Part of a small language model's weights.
Training: a variant of Adam for these matrices, 483M tokens, 7520 steps.
Each number is 200 + 30 x the weight over its row's rms, rounded and kept within 0 to 999. Layers, rows and columns count from 0. The size before them is the row's rms in percent of the matrix's.

# layer 6 attention value, 256x256, rms 0.0459, rows 126-127, columns 0-63
093,144,202,208,152,229,213,210,194,170,166,177,185,201,168,130,200,189,172,149,184,209,192,191,159,158,183,183,155,248,190,202,228,207,176,185,188,195,276,169,215,192,210,198,262,201,135,188,224,186,182,227,193,256,205,153,215,179,165,184,259,170,205,190,171
086,264,167,122,243,240,168,182,225,193,202,181,182,260,185,213,182,231,208,173,195,193,214,134,201,134,229,197,202,260,215,180,171,175,234,247,171,198,187,222,175,218,177,236,206,239,209,208,214,209,156,231,175,137,183,188,236,182,247,219,184,157,217,206,213
# layer 6 attention output (transposed), 256x256, rms 0.085, rows 126-127, columns 0-63
092,194,239,233,162,159,226,163,210,239,199,202,216,210,198,235,183,228,254,195,182,252,178,227,193,235,167,222,205,196,253,234,165,195,222,180,200,225,108,195,206,177,185,227,180,151,236,239,163,165,208,226,174,136,191,132,181,208,189,213,202,212,182,153,199
090,231,195,198,224,204,211,192,191,218,222,239,177,157,280,224,213,135,256,194,188,266,198,212,171,207,182,119,227,199,190,263,250,177,179,251,150,189,194,242,131,172,234,197,258,175,177,240,181,237,173,203,196,191,178,208,227,126,232,177,254,263,197,185,228
# layer 6 attention query, 256x256, rms 0.0573, rows 128-180, columns 0-63
112,202,152,210,214,243,177,205,163,200,208,251,220,234,253,216,175,170,204,164,239,133,196,200,194,240,232,220,232,181,169,198,199,174,193,209,178,226,229,186,205,213,207,245,203,213,170,205,182,183,206,200,185,244,246,283,259,116,170,171,181,201,215,231,216
138,177,167,197,210,192,182,216,216,204,230,220,161,205,229,260,209,211,208,227,203,194,188,156,180,276,229,187,193,169,202,237,246,203,168,191,199,229,225,226,194,165,230,237,208,198,181,204,183,174,227,214,197,205,150,225,259,167,161,134,233,218,252,189,204
114,183,131,222,220,179,179,192,209,147,131,217,207,232,222,198,209,188,177,172,219,128,224,144,238,181,225,222,214,202,178,211,247,131,183,228,153,254,165,196,180,210,187,256,217,228,219,188,194,150,251,180,200,258,241,235,212,120,207,217,183,209,225,228,190
100,165,183,229,187,171,228,205,177,184,185,148,175,196,176,141,205,173,171,157,188,180,237,187,193,188,209,185,183,217,163,160,215,171,215,215,164,169,190,201,225,202,140,228,183,262,212,200,243,168,247,176,244,170,223,198,180,171,238,190,158,135,212,185,213
084,241,178,203,167,233,196,207,180,203,245,158,239,175,191,188,250,216,169,218,179,233,246,259,206,179,169,165,198,257,238,195,135,220,222,205,278,170,209,192,207,222,152,183,205,178,216,206,220,206,175,174,187,177,213,140,190,248,238,250,226,179,192,162,178
097,218,254,213,167,213,191,208,160,190,237,171,176,199,203,205,183,240,195,212,195,191,161,197,134,189,169,138,241,215,186,216,171,188,219,161,225,208,178,185,195,169,145,202,172,152,191,226,204,251,197,187,151,217,176,200,187,227,207,191,232,257,186,219,228
086,136,219,176,245,227,192,163,194,236,174,229,172,161,211,183,241,210,189,199,212,272,214,203,187,186,243,181,161,143,226,231,231,166,208,215,203,208,223,181,199,193,239,209,214,223,183,187,123,154,200,228,240,208,199,214,206,182,183,169,171,169,187,151,219
088,148,225,198,192,178,238,112,208,175,191,199,157,125,162,211,237,236,192,202,166,214,170,246,161,206,185,217,187,185,193,154,191,194,153,222,180,256,219,226,245,217,209,222,165,238,228,214,212,151,208,236,205,131,182,257,157,215,169,166,211,165,214,207,227
085,155,196,153,202,210,201,224,217,223,165,203,249,210,229,211,249,211,224,196,165,228,167,210,209,219,209,222,208,197,208,204,204,165,223,187,158,183,215,200,215,229,226,130,191,191,208,216,233,215,138,163,204,144,185,175,193,188,210,186,192,173,182,199,186
100,227,183,192,202,216,185,206,152,184,193,158,258,236,180,217,182,211,179,238,209,196,236,165,256,214,247,186,205,255,260,193,170,207,168,188,218,194,215,156,214,240,154,198,210,206,231,204,187,120,207,213,184,222,224,176,191,225,193,182,156,174,207,212,206
102,230,175,173,241,207,200,198,193,217,186,187,219,245,153,247,174,228,216,186,245,200,189,158,228,177,246,162,169,227,226,217,161,188,204,192,191,152,216,197,208,237,239,227,199,171,164,184,138,201,208,243,178,196,210,212,205,182,205,193,218,192,187,212,148
101,189,183,239,173,180,174,210,260,217,239,253,192,198,229,191,189,172,270,257,190,174,209,165,220,205,222,161,175,224,243,266,235,192,205,176,174,203,191,185,223,237,242,208,236,172,160,175,191,106,208,194,220,222,159,222,267,236,175,197,140,251,193,201,219
097,210,203,242,212,217,200,167,198,194,220,215,186,184,193,237,235,246,224,208,177,191,198,234,178,190,184,108,167,156,172,179,197,249,139,209,217,236,199,181,184,193,233,228,200,194,183,207,184,212,219,199,221,199,182,217,264,198,156,174,222,244,142,192,157
095,168,221,204,200,228,194,216,184,215,220,213,178,178,169,157,196,191,210,226,184,174,148,208,143,237,147,118,263,179,174,204,280,236,192,195,219,209,228,245,213,206,199,143,222,153,169,188,204,254,201,195,253,169,158,214,201,193,230,184,260,291,163,205,231
102,238,179,189,181,232,216,203,240,174,188,236,198,223,255,257,194,210,161,174,167,230,216,127,266,155,201,207,165,162,250,238,208,223,242,180,212,234,191,202,194,176,247,240,164,157,160,212,218,203,230,165,170,206,221,221,176,160,222,196,181,197,276,226,237
111,158,212,211,192,181,220,238,197,222,149,165,180,213,146,199,206,212,223,195,226,181,182,221,221,201,236,245,204,275,152,184,150,218,150,220,197,191,152,162,227,220,194,148,166,195,205,165,168,174,169,212,187,193,236,209,247,259,149,197,181,164,191,216,177
146,187,162,214,183,237,183,153,217,204,213,222,212,216,196,280,203,168,178,178,234,223,202,201,223,243,225,197,205,163,203,232,235,205,181,158,209,228,202,237,149,230,226,215,201,171,161,189,155,228,176,193,185,237,200,209,242,194,165,178,200,217,216,224,229
106,215,193,199,177,194,253,229,174,232,223,141,162,152,177,198,211,182,207,204,159,265,210,175,200,173,187,147,164,229,206,248,186,213,200,211,226,197,186,212,226,211,165,157,220,185,238,143,197,210,178,209,203,143,181,178,171,231,224,208,188,171,234,177,206
110,203,149,160,175,231,151,148,253,163,171,265,244,230,219,245,225,206,228,210,233,212,212,228,242,264,223,226,206,129,176,201,216,147,201,167,195,232,208,250,154,218,264,214,246,154,179,202,160,221,202,181,162,232,198,191,249,203,183,227,199,230,181,223,182
121,183,124,168,208,201,151,130,259,178,163,252,239,210,238,239,207,182,197,179,222,180,227,168,255,206,248,249,227,164,175,229,206,149,186,216,204,230,214,236,156,223,273,213,241,185,200,195,170,183,186,170,163,241,247,193,228,166,194,209,205,185,223,207,194
112,229,298,203,195,206,215,253,155,189,213,166,198,194,161,153,206,215,202,176,222,173,222,216,173,136,181,180,216,230,184,174,164,205,232,257,197,165,148,200,205,198,131,184,199,180,201,191,256,232,183,217,265,190,176,170,152,195,234,217,193,192,173,207,200
129,179,233,207,191,198,213,281,169,225,249,155,141,171,185,152,226,205,161,198,195,182,182,209,150,177,138,177,229,212,197,173,201,163,212,212,174,146,170,202,236,200,158,170,166,225,215,189,244,202,230,219,237,206,166,187,157,202,256,154,216,214,198,185,214
121,187,155,182,195,192,159,129,253,161,152,216,224,225,230,248,173,164,200,205,202,249,225,176,226,242,257,233,168,169,163,190,219,210,176,208,220,231,231,198,194,232,256,236,241,201,197,194,173,194,192,186,169,197,247,211,224,220,170,193,187,198,194,192,182
112,216,134,218,189,173,134,147,249,224,174,206,216,196,206,205,186,144,181,168,181,229,213,199,255,240,253,258,171,170,155,199,173,232,223,173,178,186,224,217,199,241,243,217,223,176,185,187,158,190,197,218,162,195,223,216,246,198,193,230,159,198,208,161,168
142,230,147,216,231,189,111,139,245,186,148,206,216,211,219,262,162,159,173,235,234,212,202,165,252,204,275,226,169,160,166,240,220,216,189,199,210,175,204,206,158,232,241,243,238,192,205,206,145,214,203,231,142,209,230,221,249,210,171,210,178,223,176,207,172
095,182,199,225,141,179,259,211,209,175,207,159,185,209,216,172,182,183,233,190,199,205,187,188,214,220,157,186,255,181,232,225,173,220,196,207,196,208,191,203,221,167,167,205,157,221,235,206,305,224,168,147,185,180,177,247,227,230,261,215,166,175,181,182,213
104,192,196,183,185,187,219,219,205,164,221,161,204,230,230,210,153,211,181,225,204,203,163,183,204,256,185,206,220,236,188,198,163,221,202,187,208,230,222,166,228,197,155,221,184,213,195,210,246,198,192,181,200,258,254,188,123,231,203,180,148,182,218,212,224
100,169,230,258,171,193,195,210,212,138,152,150,221,208,167,165,162,246,195,172,218,156,238,226,219,223,192,195,178,232,157,207,211,271,203,174,204,223,174,205,155,233,172,214,192,185,217,155,227,193,225,187,167,202,207,196,218,225,255,211,209,191,223,240,213
093,211,251,216,192,180,198,233,208,197,181,185,169,168,175,192,235,175,202,160,181,243,200,205,240,189,173,213,166,181,202,198,165,256,213,170,231,211,179,170,229,218,236,210,220,219,225,209,180,122,169,179,192,224,217,265,260,229,224,232,215,210,193,144,219
097,228,214,202,255,211,196,172,180,172,196,198,189,187,196,208,191,184,229,152,216,214,197,257,219,156,178,225,188,206,162,165,271,243,183,195,173,203,216,142,186,215,191,191,184,204,219,172,236,291,197,127,220,198,181,267,171,197,140,209,149,193,186,192,188
106,174,186,200,172,186,187,200,174,198,190,187,194,120,186,180,161,210,190,155,160,229,225,207,200,250,218,177,249,221,187,232,171,214,307,210,211,172,223,179,174,233,168,240,176,256,218,186,150,182,240,191,195,204,210,226,184,178,206,184,222,205,226,213,286
104,182,222,171,179,250,197,208,194,157,211,248,268,217,251,163,282,232,226,240,176,176,191,211,216,134,222,171,142,195,203,189,213,158,185,180,180,212,142,160,205,213,246,164,205,168,197,213,190,180,182,192,234,209,198,166,233,218,193,207,206,257,156,177,139
097,223,197,271,120,191,179,177,188,205,167,227,222,212,190,215,167,196,203,221,202,178,204,221,235,228,232,224,217,211,154,202,272,168,146,212,192,261,192,197,220,177,251,227,208,231,180,207,188,153,213,192,173,194,186,221,223,185,188,232,161,215,216,249,185
101,214,203,184,217,254,154,220,231,192,226,203,169,200,204,223,229,197,158,192,233,227,260,165,233,182,179,209,203,129,226,209,185,160,194,232,174,169,263,232,183,237,235,213,165,174,177,166,207,217,148,175,191,211,227,202,160,166,201,148,189,191,209,190,276
111,148,184,152,178,172,187,152,194,220,180,188,152,149,153,217,195,215,194,204,196,202,197,186,168,285,170,160,259,234,176,219,165,202,159,167,213,246,217,215,155,228,227,185,199,233,192,196,209,274,199,196,247,220,197,184,167,220,195,193,228,196,211,188,232
097,269,207,248,233,142,241,233,215,219,203,179,247,163,196,133,208,160,199,182,177,227,219,256,217,172,214,253,173,232,230,220,169,238,184,195,177,169,222,169,225,180,193,231,227,201,218,211,223,207,198,135,189,197,226,235,219,195,147,197,200,160,176,133,200
097,237,146,196,211,193,179,198,240,219,188,199,187,176,201,154,196,182,158,192,176,207,243,231,217,216,160,236,233,238,182,192,198,221,227,201,148,196,230,169,169,216,160,201,194,213,178,167,207,174,206,195,242,165,210,216,176,193,131,253,199,215,188,216,206
103,178,246,199,172,166,187,201,210,123,169,142,191,257,212,149,211,231,225,235,203,197,211,125,218,140,184,191,244,240,195,204,181,188,229,211,204,175,128,213,195,182,203,207,190,189,204,198,243,181,220,222,191,168,164,198,206,252,203,218,201,183,220,212,125
100,211,183,225,204,168,219,221,215,200,227,167,225,190,208,172,158,178,230,188,146,203,209,212,225,203,180,266,161,207,213,203,251,232,186,197,217,181,232,171,183,189,201,203,202,198,228,262,270,201,163,200,193,229,208,206,240,205,232,178,174,204,185,162,236
098,203,182,235,195,206,166,197,190,172,190,204,188,266,234,201,194,187,202,170,229,165,191,164,207,225,204,170,198,199,210,226,190,194,212,173,190,207,167,186,210,180,245,197,174,213,196,207,136,159,237,125,170,179,235,173,188,155,192,238,183,200,206,247,151
098,225,180,266,128,172,200,179,177,208,181,217,157,227,171,217,168,264,219,112,202,197,228,251,226,193,178,198,172,254,165,219,224,191,225,190,178,225,192,212,175,183,206,231,232,169,183,205,168,195,227,205,235,240,194,174,209,186,155,221,193,183,256,235,185
105,203,221,246,146,203,211,203,193,174,169,213,221,194,169,176,202,294,167,219,198,202,196,248,139,197,220,153,181,190,218,174,217,191,207,207,257,256,165,239,188,233,149,206,238,200,194,178,178,184,191,204,198,167,197,212,184,227,194,212,168,201,190,233,184
097,164,184,273,203,195,139,229,185,240,197,228,170,219,192,173,169,235,253,154,176,152,188,176,233,197,241,196,174,242,197,233,175,190,180,228,178,222,226,228,198,196,206,207,234,248,206,225,204,179,184,252,228,216,212,195,202,164,174,196,230,154,225,187,202
112,176,233,194,211,208,222,160,190,183,198,193,192,200,176,204,142,227,258,155,181,169,166,215,182,244,240,192,189,185,186,181,189,285,208,218,203,209,207,222,170,204,196,167,233,202,204,199,203,280,237,180,200,276,179,206,189,203,250,166,177,216,251,257,223
103,215,140,194,209,232,141,202,208,198,231,170,214,238,157,221,195,176,204,211,212,230,184,213,155,205,202,202,171,157,218,187,219,172,217,176,177,156,247,167,221,205,214,210,214,175,215,216,178,198,206,165,203,192,191,195,174,209,193,203,174,226,158,150,194
106,193,246,179,222,169,215,233,178,213,263,222,215,146,186,236,214,196,225,218,221,132,205,191,179,195,208,160,155,160,163,151,191,200,138,193,227,209,193,191,199,168,205,249,247,228,202,182,266,174,235,218,250,196,192,138,195,208,205,160,196,265,175,159,251
100,201,236,174,215,146,198,222,165,180,216,180,198,195,152,220,180,188,221,186,182,212,212,218,179,228,163,209,193,241,160,165,199,210,209,156,192,222,127,188,227,167,261,216,237,198,215,190,239,215,228,228,258,119,181,245,222,159,154,210,198,181,187,138,223
104,212,282,214,237,194,189,227,164,225,206,165,214,215,172,193,144,277,190,166,193,171,179,223,215,180,198,154,193,215,203,248,153,229,177,184,199,195,218,186,193,211,184,215,219,178,194,194,211,190,145,229,215,222,189,216,185,246,189,236,199,196,194,166,253
107,168,237,157,230,223,196,261,193,207,184,162,220,191,227,144,174,216,182,249,191,200,177,204,194,217,170,243,275,219,175,246,173,239,164,217,191,188,239,194,172,224,185,171,231,201,193,214,185,208,222,215,248,174,188,230,131,187,196,206,253,199,156,184,220
096,195,220,187,204,189,176,148,152,188,180,208,217,217,193,161,143,167,252,213,222,225,168,218,214,141,191,189,209,188,142,243,226,226,170,164,178,231,159,192,190,222,146,136,210,159,232,191,160,212,201,189,213,201,147,229,213,242,183,260,246,184,208,217,184
092,182,196,182,178,226,227,208,222,177,204,205,154,168,214,182,199,199,193,136,206,221,175,223,209,198,209,250,243,220,191,138,181,226,198,181,190,176,182,170,222,214,213,280,187,249,266,159,230,211,177,221,212,165,206,272,188,206,198,204,155,170,212,154,211
098,193,200,211,209,173,182,219,202,178,174,157,249,245,201,185,164,248,233,245,173,220,208,144,219,257,237,203,198,224,184,213,146,253,193,198,199,136,191,163,241,197,205,184,238,193,194,219,143,195,177,192,161,199,232,241,186,257,251,208,181,221,177,222,266
102,165,196,210,234,195,244,154,197,210,219,162,176,142,132,171,234,221,209,223,146,249,198,188,173,248,222,195,227,176,188,202,196,197,168,204,200,197,218,229,228,223,240,196,193,207,206,226,200,209,230,164,181,157,199,230,168,204,208,169,233,221,166,168,223
# layer 6 attention key, 256x256, rms 0.055, rows 128-179, columns 0-63
120,218,206,175,160,176,218,254,211,216,245,236,226,222,163,178,183,207,189,224,164,268,217,197,167,203,192,231,232,209,206,196,223,240,147,184,244,219,220,184,239,197,188,161,203,251,245,226,231,182,199,130,236,173,198,160,188,227,218,212,243,169,216,159,185
117,209,220,227,185,181,180,220,209,193,236,214,174,232,172,171,181,273,150,229,247,201,195,160,214,141,208,157,178,209,174,184,199,209,241,240,196,176,175,217,160,198,176,235,150,156,196,174,238,189,229,268,228,241,161,250,214,166,203,190,182,254,196,217,219
096,239,229,151,180,189,226,227,177,223,227,142,197,215,225,201,186,219,246,192,207,173,156,207,206,173,200,165,156,207,246,204,193,293,256,191,206,221,191,183,248,189,175,192,193,189,203,226,187,158,205,229,226,184,184,174,201,152,181,200,225,168,256,165,221
079,184,232,146,188,228,223,173,211,238,213,168,242,156,181,201,222,196,225,239,190,185,200,228,182,219,225,196,191,198,266,198,203,283,267,231,235,252,204,206,240,209,182,201,233,211,210,199,186,224,174,203,194,218,213,183,192,164,165,159,208,164,225,234,244
116,209,156,175,209,219,206,208,192,198,211,182,242,208,195,229,198,162,238,167,132,206,190,230,221,221,197,257,238,176,208,209,254,197,138,127,178,241,224,160,221,219,212,181,252,221,213,208,175,210,198,176,181,153,230,169,222,283,222,174,170,150,242,172,201
111,213,175,168,188,231,266,192,164,204,190,171,187,181,205,198,219,206,225,253,191,192,239,219,213,241,192,256,185,210,227,221,222,238,204,218,245,217,198,172,224,164,202,195,188,262,186,214,160,204,153,164,244,204,208,183,207,207,188,233,252,215,196,222,193
122,201,160,258,235,197,128,235,256,201,205,206,180,244,194,185,218,168,162,168,197,183,181,203,186,174,223,173,234,218,164,219,187,207,306,201,156,162,180,223,157,251,174,245,165,160,178,197,206,195,238,198,206,260,192,245,294,202,192,221,178,211,229,167,224
127,218,234,200,180,227,169,219,218,185,190,205,201,213,168,187,216,210,209,225,245,194,155,205,209,183,172,188,185,213,181,195,158,242,265,193,185,102,143,207,156,224,228,206,169,162,172,154,289,206,150,207,154,211,200,224,218,181,219,204,162,198,131,217,244
146,196,150,224,197,183,174,204,223,165,148,245,201,236,183,205,196,189,143,199,229,196,185,187,230,181,260,201,210,176,161,203,163,141,232,184,180,190,160,210,101,230,201,248,187,170,212,161,193,217,236,228,163,221,211,262,238,199,156,184,159,232,205,187,200
104,217,263,190,164,218,221,255,157,230,237,181,189,138,201,182,161,189,227,253,177,222,238,205,193,198,164,173,198,221,221,193,217,287,185,211,189,198,210,148,261,195,218,195,190,236,211,193,192,163,162,200,221,191,185,149,115,193,226,188,220,206,185,168,175
098,181,157,206,184,137,244,248,186,206,217,197,189,230,241,206,196,168,235,206,168,191,217,210,192,151,145,227,165,188,228,241,207,194,137,175,238,180,166,158,243,243,198,153,175,258,192,188,185,230,164,197,169,178,195,191,231,166,136,215,204,191,194,204,181
102,231,170,177,150,218,162,227,218,182,142,139,169,204,209,188,152,230,168,186,177,167,200,200,228,236,248,271,158,242,159,159,150,242,200,216,191,177,233,216,180,203,186,133,194,158,218,165,199,269,256,193,219,185,179,236,141,174,195,182,246,161,168,178,219
094,177,171,249,215,250,211,188,190,253,220,144,194,220,237,210,231,189,219,126,216,187,174,202,181,190,118,221,180,169,219,228,215,168,180,164,227,240,253,138,252,177,199,167,200,189,206,232,200,225,208,182,180,284,260,191,196,177,170,196,200,196,209,197,235
093,159,171,162,231,268,220,174,199,171,188,186,214,176,184,181,136,199,230,154,228,176,187,189,195,218,239,176,182,227,199,226,168,215,254,221,161,191,185,239,243,172,195,207,224,178,172,187,186,197,224,214,189,190,183,257,181,161,215,208,165,232,218,217,238
101,168,211,159,199,195,153,227,166,194,191,181,238,224,227,175,178,214,190,258,163,175,209,192,208,178,196,227,134,221,164,218,148,196,262,212,206,177,189,169,136,243,148,220,163,204,242,225,164,186,164,240,201,170,154,230,206,234,128,199,166,171,144,184,210
114,241,205,319,194,139,205,256,170,198,191,177,201,231,193,209,242,187,180,194,168,213,213,179,214,226,194,185,183,193,141,132,192,216,185,214,208,217,230,219,181,202,250,194,239,210,204,205,218,230,213,150,238,202,207,155,173,175,237,159,243,228,172,214,142
127,202,227,251,198,201,180,224,221,217,247,211,157,193,177,209,181,230,188,216,211,248,170,148,214,224,211,143,189,233,191,173,185,224,220,244,217,203,225,239,169,155,196,207,195,151,240,264,238,164,239,271,208,277,182,236,211,160,180,201,153,242,213,180,214
105,154,175,195,219,178,183,207,216,205,162,207,170,173,194,189,219,213,190,204,237,171,186,188,201,218,209,214,201,129,207,202,205,176,219,251,187,173,223,231,165,233,210,199,192,192,133,188,221,222,181,215,175,219,182,168,215,156,153,162,260,192,202,238,181
104,199,231,259,258,175,196,217,206,191,177,196,169,199,193,181,177,184,135,185,244,197,172,200,190,167,192,164,237,211,146,180,176,162,240,223,211,150,180,250,144,226,202,223,169,197,183,153,205,187,253,237,190,233,190,262,216,158,180,201,204,204,224,168,231
102,206,242,234,223,168,167,209,214,192,203,203,183,184,221,224,169,177,148,196,238,183,177,220,209,163,176,150,228,200,154,169,212,169,219,220,187,166,185,211,159,207,199,210,188,243,211,193,211,178,273,245,211,198,187,258,198,122,210,171,173,238,176,196,204
071,219,178,177,196,203,208,167,204,164,151,177,214,164,194,235,219,167,191,216,160,181,204,216,189,265,183,221,207,211,220,215,207,185,193,165,181,241,157,202,265,187,200,212,221,202,255,187,152,214,198,195,191,146,235,193,181,227,195,205,187,162,192,223,172
072,208,208,188,211,236,216,145,212,226,163,164,259,215,215,241,215,232,258,179,234,201,174,179,216,208,226,227,163,189,229,227,178,218,258,185,175,193,201,230,204,198,173,199,236,195,195,186,184,234,184,247,189,203,204,159,196,216,196,212,174,185,224,237,223
066,165,194,222,175,196,222,208,209,219,279,231,183,170,196,214,216,206,164,184,265,196,202,225,156,141,143,102,217,276,176,192,186,164,166,189,210,211,159,195,237,212,211,200,214,230,208,223,241,185,218,182,214,203,212,191,192,207,220,193,216,258,208,169,154
072,188,198,218,215,209,216,211,180,233,267,200,189,172,216,212,173,183,161,177,178,213,177,216,216,156,194,176,239,222,206,162,210,154,134,168,170,187,235,157,176,216,251,229,228,245,219,164,197,196,222,186,184,220,195,251,189,264,193,229,226,214,215,199,155
067,182,229,211,224,195,247,217,214,212,262,201,161,198,179,152,198,190,186,166,221,242,191,194,177,169,159,171,234,232,202,157,209,150,148,224,212,183,252,181,227,214,202,177,166,223,176,232,218,188,210,185,199,252,187,183,203,173,231,175,237,218,196,152,180
072,196,152,185,212,189,146,161,193,170,131,205,243,265,172,177,228,207,176,198,181,136,203,199,227,258,230,242,192,227,158,205,164,205,206,155,182,208,160,210,158,243,207,177,234,195,201,208,167,236,195,201,182,169,233,218,199,206,174,181,178,195,177,223,200
105,198,222,194,171,192,149,213,179,186,172,208,201,172,207,186,224,211,214,215,171,206,212,228,250,212,203,179,162,222,172,148,186,271,232,214,195,177,190,205,254,185,229,214,222,244,215,214,185,178,180,152,242,135,183,191,175,230,267,169,221,144,142,198,180
105,212,205,207,156,155,231,229,207,215,225,194,202,179,209,172,190,206,186,228,131,179,197,245,175,192,175,206,197,237,180,198,201,189,192,218,273,210,204,175,270,210,158,187,249,213,177,242,191,206,215,169,195,158,216,231,181,242,162,185,221,224,184,192,156
096,224,173,243,227,177,215,164,240,225,195,216,229,148,237,236,215,204,190,196,174,218,176,213,201,200,170,232,204,182,139,204,214,160,179,136,208,215,164,149,161,188,143,232,176,192,186,166,204,261,160,114,196,242,194,200,181,248,176,168,186,174,192,173,185
100,203,161,194,191,205,187,170,227,222,179,196,152,201,201,252,234,199,186,212,193,248,263,202,157,203,169,199,239,211,183,188,193,142,189,183,203,228,244,197,187,225,205,241,217,230,188,227,238,144,195,172,179,184,226,160,224,195,220,216,251,208,248,201,153
109,164,178,225,220,212,153,224,261,208,189,180,153,181,186,161,201,162,257,257,165,184,185,228,173,202,194,210,168,231,209,177,209,249,244,196,159,172,167,178,193,216,160,192,222,212,166,190,177,241,221,218,264,161,198,229,224,242,186,191,189,171,197,172,177
102,190,182,252,178,163,208,226,204,197,210,166,208,245,188,228,138,218,147,157,196,249,223,241,176,227,156,204,212,177,221,225,205,176,209,171,161,224,231,188,237,160,210,196,185,210,226,220,244,197,250,178,185,246,214,237,131,189,173,158,223,206,186,179,195
095,228,190,159,172,202,222,227,137,217,265,153,184,204,208,161,203,196,200,181,178,187,166,166,195,204,189,191,159,256,187,169,163,209,246,193,173,212,315,219,177,181,212,231,240,142,227,187,279,216,235,211,217,176,160,190,204,183,188,170,222,165,221,187,193
103,259,172,215,196,217,238,194,177,219,172,201,173,149,237,209,231,248,212,246,183,210,213,210,208,199,130,229,219,219,163,186,206,229,262,200,213,153,177,192,139,239,144,259,220,198,224,187,209,172,237,243,207,188,203,237,184,170,209,229,142,215,202,190,248
109,217,242,159,219,234,148,175,218,212,220,187,171,183,211,159,197,147,199,207,203,186,196,214,228,215,208,199,182,159,146,163,219,267,174,169,210,204,204,210,226,186,225,182,238,219,137,192,240,246,217,215,240,226,198,201,183,201,215,179,178,208,178,153,226
099,229,177,196,237,122,211,164,217,195,162,199,179,246,172,254,250,224,187,260,207,207,209,177,170,179,209,227,198,201,227,177,216,165,193,218,173,185,230,178,176,212,176,274,160,163,231,223,216,227,172,189,221,165,214,178,237,193,126,216,208,160,206,196,158
097,184,215,147,150,189,190,171,234,183,225,243,180,173,231,198,192,205,203,191,195,185,183,188,190,219,185,177,194,151,269,193,210,201,184,219,249,158,248,186,221,207,199,232,232,190,245,224,204,212,188,222,216,184,186,176,202,202,264,185,213,176,210,182,193
105,203,210,202,234,181,223,220,187,206,227,184,203,167,236,215,185,202,229,167,273,172,109,178,189,209,184,177,212,188,208,239,254,214,165,187,229,215,216,226,190,158,213,205,178,283,200,216,177,229,210,163,188,190,184,194,141,193,189,178,209,211,173,238,180
101,201,219,181,214,229,213,199,200,185,148,163,235,213,205,192,183,253,173,229,210,207,203,196,206,164,239,223,212,231,221,164,144,240,229,190,171,184,190,168,230,220,161,237,217,141,198,241,153,207,178,184,167,148,192,238,193,261,188,165,153,201,204,223,187
101,170,237,185,210,206,194,232,152,276,276,208,179,163,271,168,189,188,189,159,186,189,210,219,189,160,215,215,187,259,233,198,231,239,182,249,216,186,215,190,164,185,197,202,182,229,284,180,220,190,206,141,232,202,155,201,159,188,187,209,234,190,207,211,215
103,200,176,169,191,202,220,228,207,204,235,252,152,193,218,194,183,156,179,197,137,207,207,182,166,170,233,174,223,188,213,192,191,206,213,224,223,210,264,241,195,189,192,227,236,221,247,241,191,228,198,199,250,189,172,160,221,223,229,196,260,129,200,205,173
110,222,140,235,228,172,207,208,213,202,207,214,179,110,247,222,197,160,236,183,186,243,197,189,206,199,163,208,249,189,199,231,230,237,205,197,219,264,200,229,225,191,218,183,221,195,232,196,171,167,235,195,177,268,177,180,208,180,187,173,250,226,209,141,202
095,233,234,180,246,188,231,185,209,226,217,225,180,205,242,194,219,237,219,138,215,153,182,233,208,181,162,251,221,226,246,202,197,216,164,219,186,174,198,194,227,162,177,222,236,170,212,168,228,231,220,181,201,178,136,234,170,176,219,167,184,198,190,237,202
109,155,235,215,233,192,143,240,212,219,186,223,190,200,165,201,218,164,213,201,154,177,217,205,195,169,238,217,228,256,139,200,223,221,187,188,186,191,214,201,179,180,212,210,252,210,139,190,161,184,201,243,211,181,240,223,236,260,156,219,171,204,205,192,241
104,187,198,200,199,286,243,184,225,194,194,202,180,194,226,164,211,205,217,163,231,235,197,189,206,136,231,208,242,269,277,225,244,243,195,234,184,194,174,156,182,208,153,212,186,168,170,196,238,220,150,166,145,227,221,162,211,220,212,225,208,191,277,216,200
111,230,225,238,132,195,210,150,187,223,161,156,213,228,145,200,218,223,192,170,202,210,193,210,205,210,162,175,190,199,171,217,179,233,217,207,152,184,172,215,272,202,171,166,220,153,174,158,224,213,195,256,186,248,238,223,196,179,199,179,188,146,182,189,194
100,209,231,200,192,229,171,164,223,181,194,187,185,222,182,164,278,206,232,202,195,211,145,194,201,194,238,146,177,179,214,110,189,194,124,214,142,201,155,227,202,216,213,114,166,238,188,178,232,254,186,187,240,241,192,171,166,159,240,167,272,179,199,242,197
104,218,216,157,238,207,207,209,209,162,164,214,254,163,234,237,247,212,215,189,205,180,151,200,198,208,189,201,153,188,253,200,204,217,191,186,245,204,182,199,228,137,142,234,231,265,186,164,130,224,177,120,246,215,205,202,190,178,231,210,233,194,195,184,256
106,251,209,252,188,184,192,153,210,170,211,209,172,234,187,206,215,203,191,186,212,168,127,227,205,136,164,164,134,185,257,250,244,179,222,186,170,188,185,196,273,124,224,245,220,219,197,222,226,228,243,162,225,185,194,228,225,171,209,204,187,185,221,187,172
099,224,213,231,207,180,224,206,194,233,215,274,160,183,215,222,195,200,202,206,227,172,273,227,185,244,173,179,184,232,164,137,190,188,196,182,194,186,285,179,185,188,222,211,176,217,157,244,207,205,308,191,216,179,147,197,169,159,226,182,225,244,203,242,159
093,187,210,175,192,181,190,200,226,203,186,172,180,171,178,186,239,218,218,240,147,246,184,213,166,204,230,175,261,193,229,216,235,186,206,177,213,196,226,188,162,213,175,184,234,189,214,172,220,261,163,178,179,218,247,169,216,241,226,199,213,178,227,208,173
101,214,173,225,233,189,211,240,206,210,172,212,221,199,175,192,192,216,172,228,230,193,193,230,214,228,235,185,157,204,189,203,199,192,226,218,162,234,180,263,239,214,199,218,203,218,198,202,136,253,140,164,214,177,199,202,223,175,217,193,227,194,204,173,147